Part of a small language model's weights.
Architecture: rotary positions, no biases in attention or MLP, untied embeddings.
Training: a variant of Adam for these matrices, 11885 steps.
Each number is 128 + 32 x the weight over its row's rms, rounded and kept within 0 to 255. Layers, rows and columns count from 0. Numbers have three digits each. The size before them is the row's rms in percent of the matrix's.

# up: layer 3 MLP up, 320x128, rms 0.0638, rows 199-265, columns 0-63
# down: layer 3 MLP down (transposed), 320x128, rms 0.0611, rows 199-265, columns 0-63
# gate: layer 3 MLP gate, 320x128, rms 0.0651, rows 200-265, columns 0-63
up199 034:126117129158050154170197117149140129038121119166137072115142128115126146115117105122148124098151255213097136090143147137100092134112114171080141139118149123107138138127122135114124116148128130
down199 016:187148098145123079149113059172123135151089132089133171155126130087178118222065102129108114100089118140065097143111112127106106149171147185131138123160135083122141144139139105088091104120120112
gate200 037:139100126189182134130113106135131126058114094106180147142149088102124154079122134144114131075102133168109102105111255140192142145015149134143134111099123123128139118116078087142147164107121135
up200 036:112140126142162158108087129084132134151120156133037207132150155133147108144116174144123124221152142036128107095091026127164142148178172137128141129139135125129176117116122100101144119160120110
down200 020:178143175129140100068115121069105163123157108100144102070153132149135107105201137151116095189092181112131078166088162170116165151141146148175171096178131140111157164076154149198147073099132154
gate201 153:088134163073117103145105136069137078126169130204157146124163132130171098184163106075080143129159131140144107161159105143168129127106116090092139121111104182102081116153103145117085109165180128
up201 164:172145110166110153112138131213084163187089107101113101135090098121115147105115175147152101133110135107107119099115143088090106128145147164151107149116134087138175161122132083145222168098135149
down201 154:071088151137145139186188142144155161093146128122143140131139110120054133157163088076133080099160155196077000192137116106118160153154109123125135114157149116135110122089134140123113075120144158
gate202 065:090125129156144124169124127117146130081159146150110135098156083128140105151078096066100125156148150187155155091181123127095147113143087115108093167122130143132057120130142143171116164171141127
up202 074:082120126079177129119084121108144084017123150144149199123148094147119126018086128123089129175151128073108164083149150116116173088126112082154105090131128140149055148118103118146092143124098139
down202 063:144131146095138167172120122105148109098087109114126105113113093170212152145131152186133151141110058116128192134162132175141117082106143079151103070051087140101073146099076112079154158187128123
gate203 049:161091125144141149109188091158113098096107135132049210124137133129114124127126137158163135110127133193096107114086073140198107109133185132169123130151125113136227129122123099135151131176132149
up203 051:131125128111195149146087110080131124135107177211074193150125164120121166147131108156120141110131000166137108143140193087117120079140096113134108114096140127154135121108141087132110109148131126
down203 035:138166119143097105152116170142150159079194085107102099110124178144102099101190074126113148150144134147169161185101086090161125124118144122105099145156176114125068096181099099124116116045105096
gate204 035:086158122162091153131172167107163150145178139103128024100133109174149140182141115145124131108122134134140123128135163128112150120114113101114129131138121141102111118174088146118117159120132101
up204 038:092174129102125133086131186085128133029165114103104112116129173154127136117141145149117123085156116136182170094135130114061168131123135098164133095142136132134238114141099174136127115124103129
down204 027:141074179143156105138064113096099098140152135112138151114144128171135098123118136115188129093136088203121218174108108134086163091133204093129159165126122041093154157169153136133176143133146116
gate205 137:074123113106158111103083111255120119140146146121121132124128063134124094100139117088090139125105152142142073108179071127130115132170090067158099163129145148118118140170133146115193119091189128
up205 127:112125116054140161116146062142118115149123134144143122124161171143134132162116147131156170170143128184071153134084134147159135126106139114118153107151134146137145163126123162176079101111087167
down205 130:149130111117110181158133120091163079130100162102134129130151178160209128189127172145171149149167130139101218165125157163146133152143167119110168057133134111128114193056113163141127106119101157
gate206 056:147118127235161109132151126120133136155135125161204253118130173102132141178092108126153133135214089045106083116088151134115132134137052154082141138142140145132087139131187151108106080110115137
up206 054:108125123198144126151209138157150125192130180197117049131099110132142143046161130136090127145090111139142126126171183080095128174167177106133118125142112130128058121131099167116143131147142105
down206 035:179129024060107154092142114137127124068149125139140128141134129103065132068112160155159128111154116130162108106040093103096154207128102127161145143129117119119118095105185206116094123107147175
gate207 152:132128198137125126139085141101037109122161130123143111082112144169200196124195155062082162117115144165063136126116127138153074093120163142139096159101139175122118115161137070156127105141157076
up207 160:125153209131121133099085147106085111102141109106136108074129142201118166155198156117087095110129110175071084139127123122130068120124186140150073133094117193111124119171086052124166120128160061
down207 171:096155076168102135119131111112066123114146151120157133125146149111255151129158172132098229144132134168127200118125109134097158115104103098133113106157180043148154106142140143106103081133148179
gate208 036:127143128204136142107198116111112136102146134095251140125121124133115138159152131138153132131125158156096125126139154134148092141149163137092132139127121124144128121126144105129126097141138138
up208 042:139127125096069122108114138126136125253134121135047091108130115152132099108160128140121136153124000167117095155104232138085096127174159154135135125143133121127192114138132122130109133151141135
down208 020:118152149075093146122096142093114060066093121080152106118062140107119130157117129126122140155115094123088066083159178120083144113132172109115170108084141104031126162118126094088091118163145157
gate209 154:130143122130155121161108154098150125131125158093108109136088154136127145168138150103112103137187120132095142129127153127116146146109130104156099115105164198091169072099119151135133109178089105
up209 149:143130119121155112177118167097149132127131172086106113158090141115136134147129136087112131151195137122109146147148140127118147150108117095130097097125168193103133053112158172143106083144098115
down209 168:142116104131149124167092129152115071158131157086109143130091138109255140170107159098088172150155150113118204117117130127155139124139136099117099084115154193095158143095171150171093115124146105
gate210 152:140065209114098119122089188094137125109119128125144148145099139115097138159118077118120151118124147124090123159142148141177121097156141094098157092083153179179088164152159062174184084082115092
up210 169:122197039152143143107171058164136133132146115116119128107168139135167100099136156143147091137143110134166114097105093118100148142138091173165103142182094089092128098104115188081075179178128177
down210 181:124092252150090139150128162152118142120130144138132132134112149135000160136135098121113152173146133123104012150110145139137137134126126127101136113114158200172115121153168121141150103133130092
gate211 042:104152126192127128122125105126114143136146149135255255120147139105145129154113137127125131126197135079097096125142033097122121132129100116145130123121124134139125126140129131117140111107159152
up211 040:148130125125139162097116120136152113000093134088125076111154122161130077129118122137145135178143111204123117101127106157032115134105121161122137122120141114143103127117142145129143106158114129
down211 021:095087105143179084101106161102096127113149150156159160120133131117136084154071106112179148151188195091118146144075175103147154111157128183126170146112151105158141115090123151075166128157115063
gate212 152:144101129118120085156180064116084143128094096131117118123097132177091178166116089101104130127178143173102107097078117091129053164156161124118131113078115189112171121121141155077166114138123090
up212 156:111166120115141183118078187141193080133166129103146131111152136083126064090140157169142101147045127086158136162156121161129171095123099119151123110166149085150080127146116102175113147108107171
down212 170:090111145123150156142093187111189135126103151118120134132139131113000133117137137135174037154120136081127040137166117157129143111127112130149124129127144135146093144102094109156168107148121136
gate213 033:131108129089237150120129167159101121180156155201105041139113142115104143166142129138114129159142086070127136127054140125132122121138089089125123129124119127111126116116090104140120104116124144
up213 033:146153125118108135109144110084102111024143116139137122093129143135130113133099118162164130151064228034161105105075122129146130143122102131143116132146123128126174114116152112129133102113129127
down213 019:061141188148102174126092111117126172127144091181071088124064178108118132033131193134174139067167160129126142137111110096179120122077154118103121168142093137184162148154103112118150190177129111
gate214 137:140153142176105130156158170228167133119143122123077116122178109150140154076086145092109136136168114110132085104167200132203212130122085140126127149146150123122073102138153145111153167113144143
up214 136:064233120125114178161127121103130080110154106146150201132114146158137145185140116090149121104111182122110128110158129125143157102130117089060174083109147125127045131153143169111069106099084079
down214 137:090187179180059159135177142121120111157119101145133103104077123101049133061125154151153110149156155186105125121115102067140138034119112183118165121174168145159124129062115089072121166117122165
gate215 093:127122124144201071112181109116146169163177171138060147162109129150132118063123055072111101101072158072152127188149153138168150077141097129143116099165115148113122131123099103145087165063138119
up215 103:137119113053168155123074089103132101119064126096147101101155137101116126146155166170167131161164104115116118108045082184077092146104171143126146138120134113162231113105147128103104144175105150
down215 082:143129198132152173172141078121119098200126107188123138119095180124114123168157200121080150143085075163095056108101132071132140112137127173156123110145127117149146144128178146140091143077092139
gate216 183:097177125125088141167113098156120134126178123107124136174131119079123118129098177076107112178131118115132121106170161080147106189097108138150074152095087092152062116116113200141106143093104057
up216 174:153076131158147077125125116064096117142052151136127117091128133149150167140146063114148144125116147126122136114105143149097181077145160128112156121189171161102174132177167056139121136158178170
down216 178:163095164130156071141160119130144143078094133102116134110148160173049180172107090168190131077118140111129048122125125123106194100138137148120180147181186208081125135166105091097120122144150187
gate217 029:145137127134133126159136132099130106136134121104168142118146144145124151132136134132132126121113255073119123108122255133148132136088116115124133125137129125114161138122147111124127152087138140
up217 034:139129122126187119142114136136125136067120122094061000134102128117123152098119133119128127212089121168121110109132255140167137131085134126133124130135134127136131136117129124123133126130100135
down217 010:106130112106122183100131142122124146063127095121156117158102109150121124139070100128165102142128123151168063110086151155059185146096181197153129138158118146148175203158160135130086123161136121
gate218 043:114159131162072135141161130156130113114132138182106009136134133124136137118100136107110127054183190056136130147094079116087141125191073165118115119121111130130068111121151159130118136056133115
up218 044:144170132160140141129093112160121126255113127184157068111149147132111122140116110118145138075120094075150164104122113142103155096195096149116126163135133133115135122125191114134149114132151139
down218 022:100164112112160108154146185100128098127063206097142138127120134180141170149130160091123100110154164082087137115178083107092097159088097117085131087139097113135162124151147104077100104117086115
gate219 043:121165133129057058135164127114138163133147147088222218126089133087111162150106141131132126154147088055137142121113077145110135160119108109108131133134107118129116159130202147142107088130098138
up219 040:089133137134195122162109136080151155068150147146144139170144122113163121144117113101118129194207152130178109144171087089121133115108107139105122144131119141141094099117127141115128164094119103
down219 031:108095143155145112062147150088174129097085176145112123141119153176069145129081128163142150136180142181172131146149108096126126208102195090105128151104145151075171138138137183135140173072090155
gate220 034:117156138134068117091076126123138140079121147175026000123100142132143131152113113118126121194120064086143138152102000123085124114195105108144129112129123136128121147140153123110125100135096116
up220 039:122112128234137116129179125142137149239111137153110255131103141110118115117119147106121132184121135095109138163121153137143129119148118100139122127111106123133124120117117120127144148103159137
down220 016:174167150130075128126164135115125114153151159102155125145107109103171119196099055154173104131144115098107083111167171169185134133152204165101073142132117171154115108115095063141165112142181117
gate221 124:135072214165149146087138147121114122108142075159148108101056163138123165156156103135146094075081144115114111162102119097160075139130154129123148117080100233125152147177105143085139093122100133
up221 132:161019150160166158093129120130060120155108131148165102107077158127204174112188132141150138125125130175082114119073115141162087159114193148080146130056156137127206149156110142118158110136124173
down221 147:175136018124116135121114136052086161139101172124162160137112155089246128123134167142108157143121160195124153094156100131144188119073117134127116141113131024149160118118149128157129122088138160
gate222 158:172090099144104118155057174170116181151115139155104141176134109158117106153096143102157091146135112119102117083154155112119168154117126132224142134126128114181097161127164087129155140138155087
up222 160:086142161126139145100188098078139090104135127102138133105110125100139158097149127128111163112094146134169156172098108145135102092143130134015116136127146146062158105118116171111071103109103166
down222 158:092136117149137157192182150134164126126118111115091134087107105118000130136124149168064129140092134138098014156170090120169137144117147165092122137139143097148126113118109114139094115110091169
gate223 129:111118146128155128124169103100088094122176181145124155142103165134121148141119179160138125147105105120133142164072129080151147123155170090120137129092147153147149100131108122088080095137096121
up223 129:100117147126149120124169110111079101134178173141123178155110155117124139118098188136133127151112079087150155170079115078152144130171168092122147150102143162137134098124097143084082093150106114
down223 148:123141053099132113164120101120126119135152127146097136114134158114255130168131136147132108097139146123135255119143122148142152146131124139143113153136128103120128129163103161110148153121118126
gate224 111:113124114166116121186084124133108140152222117140068140100074108148111117066133121108140109143210192130115133152102144121151139145180127187150111140106114143124091174119078096107112244131110118
up224 113:123164138089161136102160086126199134111117052095213152168136137145149078166146103134141128120152088055134150163222150137136117127144131147143128098140131149129118080148106132144188136081168121
down224 108:075160152118113129132143120178183100104098096103063135167104108145035113127113115131139165135138151094127057163172158152139131099151143096125093107174162133139111068137114140165105123143132145
gate225 093:090173116120161147134127107091140134163117119198126165130123153131130143145174078060123132111157180116103183109144200117141126125182145104126145138094151150090086134148114144125161174091096122
up225 095:123164124146082096095075127103109164143163146018167123121159113103111141118122122149132134028145113105191106088132134123080115105073097142120123118097110135115088110082168149180080104133142144
down225 079:110139128092146098145108105118059155077155133146181184092206141094142137156133117130089155126145069054159118130103173157154149135130131064118123051083134158123128105150123153182131092121146119
gate226 038:132128128174106146086148107131115135190128103014075195124133136166138124099131147151127128199116174109113095132156255141187108155122161096144135127107117126132133124119113113124114116169143134
up226 037:134103119050044133144117131118131148085122096162154110159127137131130127117141124151144129129079191150140114118086132102113126145210121113147133131122121130139133123135144094134136112081126119
down226 017:160179179130144152180125121093101116157114130112117159120101078164092077119082088163063087139115120129165191109141129115089166141102196102121096109078118048104092168187090163098153155177120120
gate227 132:108127145137106146138096170086125145139186087151123128127165161188148163089156083157082140147158107123128137195163139198139132099094089106196142110141162138107165151130113112168123173114138115
up227 137:107120140152100134158091176119114159111191097139114158118140141182163144098143089139079144130147099135108140178166161193143140091086079119181149114141162150107160155121131106172118168100138113
down227 146:104151129152135144093108119098108105123103130157113128142152122123255133154143158121115136142164102136173231108104147189129126131128143100132126107170158124141130109114158099168128038085117102
gate228 150:088048111172089105137126087159099184152161147119124112125184130198142140138125093110102118134128156105136117139118171135170124110120120151148067131086102144126112140153149125125158174126142095
up228 150:100059096146090096171131098166102189148170148116134145142188120177113134108112101117106103125124156105142096136116173117177137119125099144159082126096090156130109123170138116132140183148156104
down228 151:113102127137138083099101132177120176129109127082110135139143163146255131064136093111141105124144161125116179127129117115133069111155096108158082182088101109115131150159115138079181126148152155
gate229 129:156095135139143110122139146121148156134101101125112132050176143100105159108137141182122148141145118119084137096166123154131147150123145110099157135126153100147127166113139111129185110127136143
up229 132:101112129130139171133158113136122102079158163147174109187133159203116123132139100114128119170111154081166130131115136120143097103108100158166130091118101142160164098129120183107074131112100116
down229 122:106109139124152120055144109087122112102139127096139162138097147118000099113122125105089105118155159155111044149088142155092122118166202193112140097118129117116159140133135122072132111112127122
gate230 151:095146130094145162097113120074155158100136084110133109102172122202122111080139114068120101118140138112130156185142131112138078166173169109135152103073084117167177212061132156053148202161137160
up230 148:155110127154100098149149138173132099139116160135155151139088153070096149178127145201128130143120105124124091066112115160121179090115081135152102126201184149088075046195118090170143088108110096
down230 159:084103124116161147146162151151140134140139146068152116131120122097000151127152097145144110159142129151095000107109102112120165112119128175088126115139135137130137113139115089100122124135146131
gate231 137:118136144115130113150125120074148153151195087093165144109076151136134194130115112064140136121117106154105094153130102105096152172142106096108130140107124122086115104130120172156064152118192121
up231 139:133123113147121139109131133204118104119059169172082117143180104123119053126137156175111113140132135101146165112124167155150103085099159173146126101158141131165155146127147088093196114132072139
down231 138:123123136140109102159151160104141094165150147117088147134107104118000144138105145088079058159095119184093025125159153120119100128164118144122107124097152096140139122137130056183113180133140171
gate232 157:150184149134121113182151161183212091107123081123088135169184177168126089140128089092173077137155147108124092121154150104075187105137065105098135126142115120144076073129103100051112155112162112
up232 154:088051099109133112076106074103064176123154152119150116079080078102111133131113170163073162136097116142135146137140111156126060156126182187168114113101149144117200175136119173181155114134107143
down232 167:150108068082184077110135107131107197123135132138147114123151094147000139161132138151090151077103110100151041135144136128127116142145160159135111117107100164138191141175133157180120104127126073
gate233 033:118139135163137147104191125122139142002146112139230164136128142110132113145156118087135131056135202099131171133166187134138122107138101128086140128137144147109149158120146145109091116150103124
up233 037:151123115206092124125144149156109124151106123092124106130127117131112114101141157128160133158076193175142118132113220146083120122055144146147131138096136125133163130126117116121153166192164153
down233 020:051142199093084163123155164169130184118160125079121103107146150122191147119106091080131053116185171133133110119151118116165157139179153133188091107159132176115101153100156126108140106166130165
gate234 065:111145124172141157151110109110128130115130151105160129096107123102132106098135166108085127161147094139181129112176050108146139143211093072154136133130130135102115122124045148118111168121127121
up234 060:155115109000119108145110119170114120096122128091070127069118157091112119133116139115149129165152020169113147154082176118135132145092133135130131134169155128137164134111147119123121083202137162
down234 043:138076175095143091139104075109112123089129175125179170087140148096146091117118189078147075112147156093150216120079131129148138190136100111124163142168167124172215080114137139100114062167129198
gate235 040:129128132255088120096097126106138133087113127151255009124140131118141129139122124111115127135105079088142111141136193139110106133123102114098131116122119129137106129143107134128164117172123126
up235 031:129108133090091093149171130145111128130115077161073000147116136118107083152156142115132139048143095166110109113111194129183161135121160157141145125136127121137131120111096125126140132107106150
down235 021:156098171139135146118074129094120157116141123190136152099097140098115134072146143103117134149138134134069227138088146124162195148146116067098113146110144103121156115060148158093160189161143066
gate236 156:110107125102126124118113095063126146130135074079176124151166151152097128113136153105108092103149126108172121146084160126134154129118115128105150074142098115108120110131095181152096120111124149
up236 155:108081128136139138121120110068112173128104112093183153158122120153149135149122106079089110127132150097159144153083153151147124135125122152076116116144101123085135121114124212133093095085097143
down236 154:105075163115163104115124093107144147098135109117116130145155146136236113122126137069138094138125115078133212085090118151097085128085120084101107081092117113082116182131163148167136132125151147
gate237 035:133130132246206121118089120138143130088113124159232013135124134114135143159128116132137122122216069096138133102167188137110138125170092126110124129122133138136090135117158154136161096156117124
up237 029:115135132255109136152097133162135123000132138170101168167115148139114144108122134130115126066080103144137158134148204109108123116190131165126121122157102124124141119138134134126128141164198127
down237 015:142096100115172122119125111172141119105154134122106137143161156118054087132071077155151173119119128170121224124080126118196082140127128119122136135157167167126129087078218114148142092131143110
gate238 069:089141154137194111120129122121149163074110122135162230158152118162141155139075125105118139068153057120119156124143023148093122105147148091132097116130119133118061151155121154127146099145132141
up238 079:110145131164106115112119113140175120173118109145130255166116115166149177118123094108098129065185088189138137112186099119058172143157121140169107121135141139125091132131133163124131152118131099
down238 057:089148191104159203117090160140151187110120165100105132135127123145200187103105220143175107112182113123138120141121148163101093164133156116108070113106110140102132119149118164113141117141093095
gate239 035:137151124024097129150054097132135123013100120108114074149138154120128128131141117123148115166107075000120137133136099108166128126052159125140107117127099133140144084134188125124128103169164123
up239 039:156144122151074140091127121116117116106123115166000104141104154151112144127157136148127127056040128054135160163120110162109072131000146140150131136114112124122175142128170079118113141157165147
down239 022:157143122161144111161119156139135120135074149115130145140081078132132188143056160145092060173151135161126187183062115145099129101131108102122176102103141161149122129120044077094115152139111055
gate240 034:113123138075134109108079113082136117022141138094243250156147109137136141120113100128101127156144057082116111115103070138168151119075116144102118144139114126118151118124126111117107112126126128
up240 033:139149117093096118103064130136124126023137135159163032141128153116120097124144125126126128122069251120122125147103142128075122129113115129123139158120146118133171137143154113130124126146133139
down240 017:154105141100094161141137164172118162158135140129133119097167131196129176080168163163117110137155115144100161081132132158088091161116114170165125108119129122132181171180126128121145139101159197
gate241 144:123190136125121085145171090155180109178148136120126106122141133117119180075108110084079092087152141078166097116144139150078174135113167107145126140138150127094092102140136049171163163082164147
up241 148:089158115176083098196115100109140077102152157106194190206089138101140159132169078092172108141131113136170123119058138116126143112167071105132120109122127128135105098129150154171109126135107069
down241 153:108153126129109172157141112041120109154186109068131121088100118154122138100044083127092141110127107131117188156089162081102118071096139173099148156130159073152123065132123107134107154090105155
gate242 139:105173139154121131103163070094092136127129096155159203136117160104122110150167098103134129098138137173143135118060119108110155090158150135135142100113090156115153159114125154133061106125121127
up242 136:154109109129195139128137140121121141178075143113090103101147111150102109147109119149086127131083107121113124097211142165057115115090171129126134157161159112145140130134111096103203114141111163
down242 127:177086158097080116175138161112111117122159093118115131157137097144067123105116150086100094078160148199071113124145092144171127147142139104135161135144147049122146127116139123127105137116141138
gate243 043:119116128146102146130105128157115144150143133030147255128144095102122134134122128113117113093089190173183137162085165149183144118075121140175131124141132123100175135130095148136103168109115125
up243 041:145112127054115153092135156102139129126118129143181249135112127137130089162141121134131125193113179255171134089129246133136149112092157109165123137114148114128127114139146120113153129156179122
down243 024:140142131135164104131102102132178131163083166125094147130139137119098115152114171150102125158162149119126117166114090145136191140091137144137132120145210102194155095098190144082062130159117093
gate244 106:122132129128189092158134106142183145149064095224145118078147105136142168114124155150114121074147142209134115051187104103083135148124151115185127081098095132154118142117220123126127190139098100
up244 098:120133124131126157123143117130138143129155094122166102141115083144139174039152133159078125189101117144177101074192116103126142152112187155201107118150097128145169096108122131119164163086094079
down244 091:094123169124180151139151099131132072139109119162132150137131109164178142123123147133110151123088134107063097117047129123163138093143193143158131078135106151138136139139195138147150163075146106
gate245 041:116141122109148124104192128156139130181117123119194213116127087115130118147133125114147135123144254198104121107160070144052125133168072118124115110113140135107122145123135143134137175079144134
up245 037:128128131082065129145124152113122118152124142110112178153127118120146175135131125105127117060186078156143131143191211116159160091117101148121131128156112130121089123134094145135121123123097115
down245 019:127109157131133101142114125111132114125101214127122103135094064083100120152110080121072066155088120151084214160099134139141084126121167140136206134186158149142142150159125113087117106143098125
gate246 036:138110129218103139130166126148116134168154146054023115134147136095133146115141154129112119172156092138113116066140126138213138160147170106146140142135111129126138148126118128099141120155092147
up246 038:124130130214051143161148147089138124161153111218074067138124126136126140126093099144102137147086139039148146119138167154046140151125102092112118112124126127131107099135147120125126112113150113
down246 021:104135103175095095091145137129124082150089096127104116140111128091104109105120132100022104085165091127207115144149164232116145132126131109136126088107160157143102168120137170135092164104107101
gate247 166:150075136093105140097132145068111114152100078096132138141111132164112127151128142200148139116086089169112117075125090106141094153131153112133152107106158125129149150132162055115108157150126186
up247 180:086176117165133120122183118197135128136125157110138135128169180144127119117155135104083099127146146079110096207098146155136150131140133133124108153129093094113138130142083172127182112134166084
down247 162:179095178073125129122126148076111097098149120136090126120111080159066140179135158210122202136120108151140132156146148103138145144113154134110207096162177152091134160152177103123110155123129202
gate248 047:136106133109162138097189146080132141097129151157010228115134136171141102141158115160163125175124047090143104135151039143102116148128164114131135112133132114134200138130107144105127096142162140
up248 047:152138134075192136116178133137118143235121090065156074162126132130108082124138140155139131146159103156112115088131008117118131120115160166114136126106144115119176128134157127119130151106164150
down248 025:090147109150104125167154059103124105133124135113056126110143165134114159087114148176157129109114100153067128198120121119165084111123157106127157084122149152059117145128090165164116175162172146
gate249 140:118126133172140184154127147168149141136160124140150152135105102135105156063136138146172104180155149165119133121208160035151142090089108113072106060124112131107158131157115154130171077122099102
up249 144:127068134167179164136084148130135138120142128104132098173089056174128174107121120139162123175147075158090154144181163046164162094124135152098100095100101135087125123136075110120180103136130113
down249 140:119081125121168152104097142117109091152164120135136105064105075148193123088137155161148137117105128129117222153177168109155152154093122081074125044122153148105156150111128151169166122144146111
gate250 027:125116124131123150088079190108125140185152108083126181115128119095124121177131123130127121059147020213130082158146102130021125121197104110112128128122127130133096128138130168145136137072077128
up250 033:123151133172115127181115117160139138071114143177180216149127124136132163120109104127118133113098015114133151122166144117089112114176095106117122124159113136128049137128153142134139140109122119
down250 017:127174141096152114133158125110171156139115125179067118137150128218182134122062130113114064086086199108147126107174133130101114171096139134113139119128111145083135152152120115140082139106154090
gate251 039:139146131036190136136160139119109119040114126194000106127122128132105112134135137125157128127114145065140131132089146138188127138123113126090127146127117118124159123130150149128109110122156126
up251 034:127125127105079149125183111150141148093128128084031081148130150130131105142102105107136131151174153222103167101146000161031130117113087129105125118130129141126093128126170167130145105114083138
down251 018:140141146176157059137129092130167154161155134086133106103178111123115192122222160159134107132167135146132125164163100136147162191101134122095092113136099094084136144143187153145176132068143070
gate252 128:103147123149090097107115140093133171140169109122160087126079152129139134105121162154124117141065123094143111100138132145081081178107160130164133114138086133184134101141116141122106097109066137
up252 113:094171123133137106082104124070120150147138133099150112096064165122191149180132156144148136121136134138141146139095115173089071189100158116113110120135094136158152059122116172136110072097075136
down252 126:126172096146175146113150077125155072157067093096108122088135106101255109192131140069152131103168155195138227181104134136141134149135125134092104175106146136148105109127114146181111117143116116
gate253 037:121142122066136111127124110118125112063114154106121000120131115143125113124120106118119129160098105249135142091114190131119126110212131125133123152137127131134152119132143121126110115163134115
up253 034:145128127121127155113121135121127110181145167072104033131096148139126117138147129125163123220000144028170124127128036148147119127098121120122134131118118126126179139118166096121135115108083120
down253 017:103129138140081171078166140133094164133152138176045086115126120187162108158113151131070095094072099176159145137095107096087107083084125073100140137140137078118065142137153163120122125102171146
gate254 159:136144116111123184119138089140135110139151157172109138130187116091090134068155168091091122104099142114142123139169151144107116109116147118174103154091173118154121170205162128083121153066085120
up254 169:076157122144119107128050222172099121124170145108142151119081096114118084163067128116150105115162147121182076152123120131116122136167085120129124158173108122127152154117132155163211184179089079
down254 173:165132109107087122105127135101115100137161161135160127101113149112057144065152164110069167091118132164160106149117128129125124121163116089171076166126163081144126182188157135087120125122086140
gate255 110:136103124082170135153115133099163147122137151140133125097185129167140104128108089093077089164180066101107109103160129098079178196121123114143093108137170136176125103101118079126103133148142132
up255 120:137141143163090112147152157132133130132130145114110067167093139069101136146125149153180160161060164124122148118089131110175103094104066154131176141160097128111125166124142191100089063131120147
down255 111:134150140150116157154116158079104111133158129111116103138108141145018129110106086131129166095139143137159069110139156094118173108142223120101159127146171116110079141149162088092069149122130164
gate256 146:121174149161120123086164109098158103145141090118131119182121157063102101162127167137146096113185110086109102159138170077133090143127100127069103173138166106125094141117122096143146153086129085
up256 143:122165086061083122119095147150104171091110158129192105056132148203127139089122079164135143117102151123174095089103100151154150166115136136163168116148085162124175085143125132115112153204129169
down256 157:128167062116115116125119122160094218108095118111146126118107148203000156146082082124124167118132180122125180086105131174160144136123169145113134133132080193127162136134143125125132122149117127
gate257 141:159133104148058124104083110142167113123186168156139133138128152180117057108118113106081112162073088142143110140123128083121182166136110109196119083154141149140138110130110051129139187144135099
up257 137:125147152102194147156178135114101128135062085093133140111136125084117192136148156169171138120164138110111135125122125179156073090095143149067148150106121097139121152121146182117126060146110165
down257 138:112131147126120147139105123123090155117108115151116100161100157100000142129146151133119099130109130143129000094112120097118148122145100138104114133099155148130132139102139088102132138127134164
gate258 059:122141136049162142152203114170134135156116089132155107103114141137130140169114150137137142176195094176206153052171135110147158137180146091180110115121149123103044141148082148152169138177157124
up258 060:121113143252152116114178121150151149106142136090175046119131119107126122148117091118142120064149109115130161199059178134160163120173084148109118123148123134135166105137144101157083118150101133
down258 040:118125075147132110082061134118121128084133142178121194080108089134091141126159104146138158132172066113089164088098188107163166149156085083096163161130104118092129135076104116103077146099091122
gate259 030:131122132113100139129174125145119105129115140053228126103121135128113127099104153140127136143184018128126147096126066121093104153173117132104142123087123132131103150126124141135129112136120127
up259 033:114125123147214138125144138126114120242131146171177009134112123110111137152118132137136136127089097114151130149126161118161128120086123118171133131133127127110151105129128127130105128125124123
down259 014:102178122076086119130173113113101135110194153214152175143113109189124117185184134151149065184137146149162062059126104142136118126106135114161156118159139154175085140125156154129117118129114139
gate260 072:145115119075197135113083138120113139057077115044086027126145122155120120096128135152126132147068166133097128109065183151138095126147103130106121134075138106137102138138128102133135118161142157
up260 070:109120139139069117093145154066131164163173130209071203107117111142126131124130146112097111137178061000100134142119085128160159179106103132150105111094135117119107116121137109154104142165138126
down260 046:094081107113152135097085108144045110182110165136215106175143134167113120122161135127104158129116172168105089161120151143164157124080054168112111145142062133152172081117152094145075146209118104
gate261 038:134107133251117123087151130116112121164124112078045176128151101108111135136150135145136135163155157116139123135135053148158105128181118122117127117135129122110157130129132105141132137147126124
up261 045:132123123039111130139111107142118109255130158092130061139133109126120139094143131126131133120119105036150092112151240118168126127235158142121125138140128125140164120106148126125144144139157138
down261 018:182059187146156140115057160129105155162114114092112110130082093093060073121086122147121116106104105157135208109062132126105142154113135108129168111131179058131126147161189112127144093172111128
gate262 137:104146128162096108129102130128157192156126187104144118158124122182103085151141084098132140108153105109192060199124121127110134109133100148183131109192172100092148101140116204136136171062160105
up262 128:142132142104147146100124126136113075103121088140118111108128134077128174107122158169113086128127126113055174036138138126172121152157162121095117148028074209159113138120131058092154093177107135
down262 145:140111209093148134125122146125127106102124121159093128126117140110000136115098131151133033140108101112096063127121148144163104142146146157090098156113083255126131164125113096127124150111128111
gate263 043:102158127255102125123194144144145141255132105099068054137126148118129123159149141117120122088132180249134154107171062102065134147071153150132121125118113140111120132129104149125139130135169129
up263 034:142131130178048123104121090097077119247122126158158140133118152134115158173097119121141130065091158207107130147128028150135080143116103153105126129130109116120137137116175161134101119191113128
down263 019:141122049168164096121146121128132151150114147107162084147111056049103122127113138142058135207159167116141160067104096155116149149127103075159127086138135156085097101149093134153061091105118163
gate264 039:139117127102209130130064136128106140000119134136108132143123144092128145149137127113133120141183075231120111119116132127171121108047132144114141135122127116128123122124151132110111112136131124
up264 039:119125130147162139132154120093117138092127103122169234144147120123125147162146114120133129123142237129122119150147209141214129127039152134139124123124114124145151108138106120124099131133116137
down264 017:125169184128165129089148151072136191154112119135131153128093155160206064132103112123123135160137124106160049147149169143148123152139078150122108113125083139172127083162141102118143058180110075
gate265 031:110128124054162108126101121099113138255100162098064178116128130116123159154141132115128124147144113137109093152115204163165106127087116143092139146131122122117162142135127137117108108126137146
up265 035:117115125032192123110132137171123133155131149201001224116142137119125123115108128128124132113146174191110122104092201107139150117102136100121136117139130127138096131146121164132135133152189112
down265 016:108116111084121089111091111101114077131097165091110144130119067064117147169139142113092146126189173119151172104092142102132123159113126132131189136106151120164123112152065102139115158152175114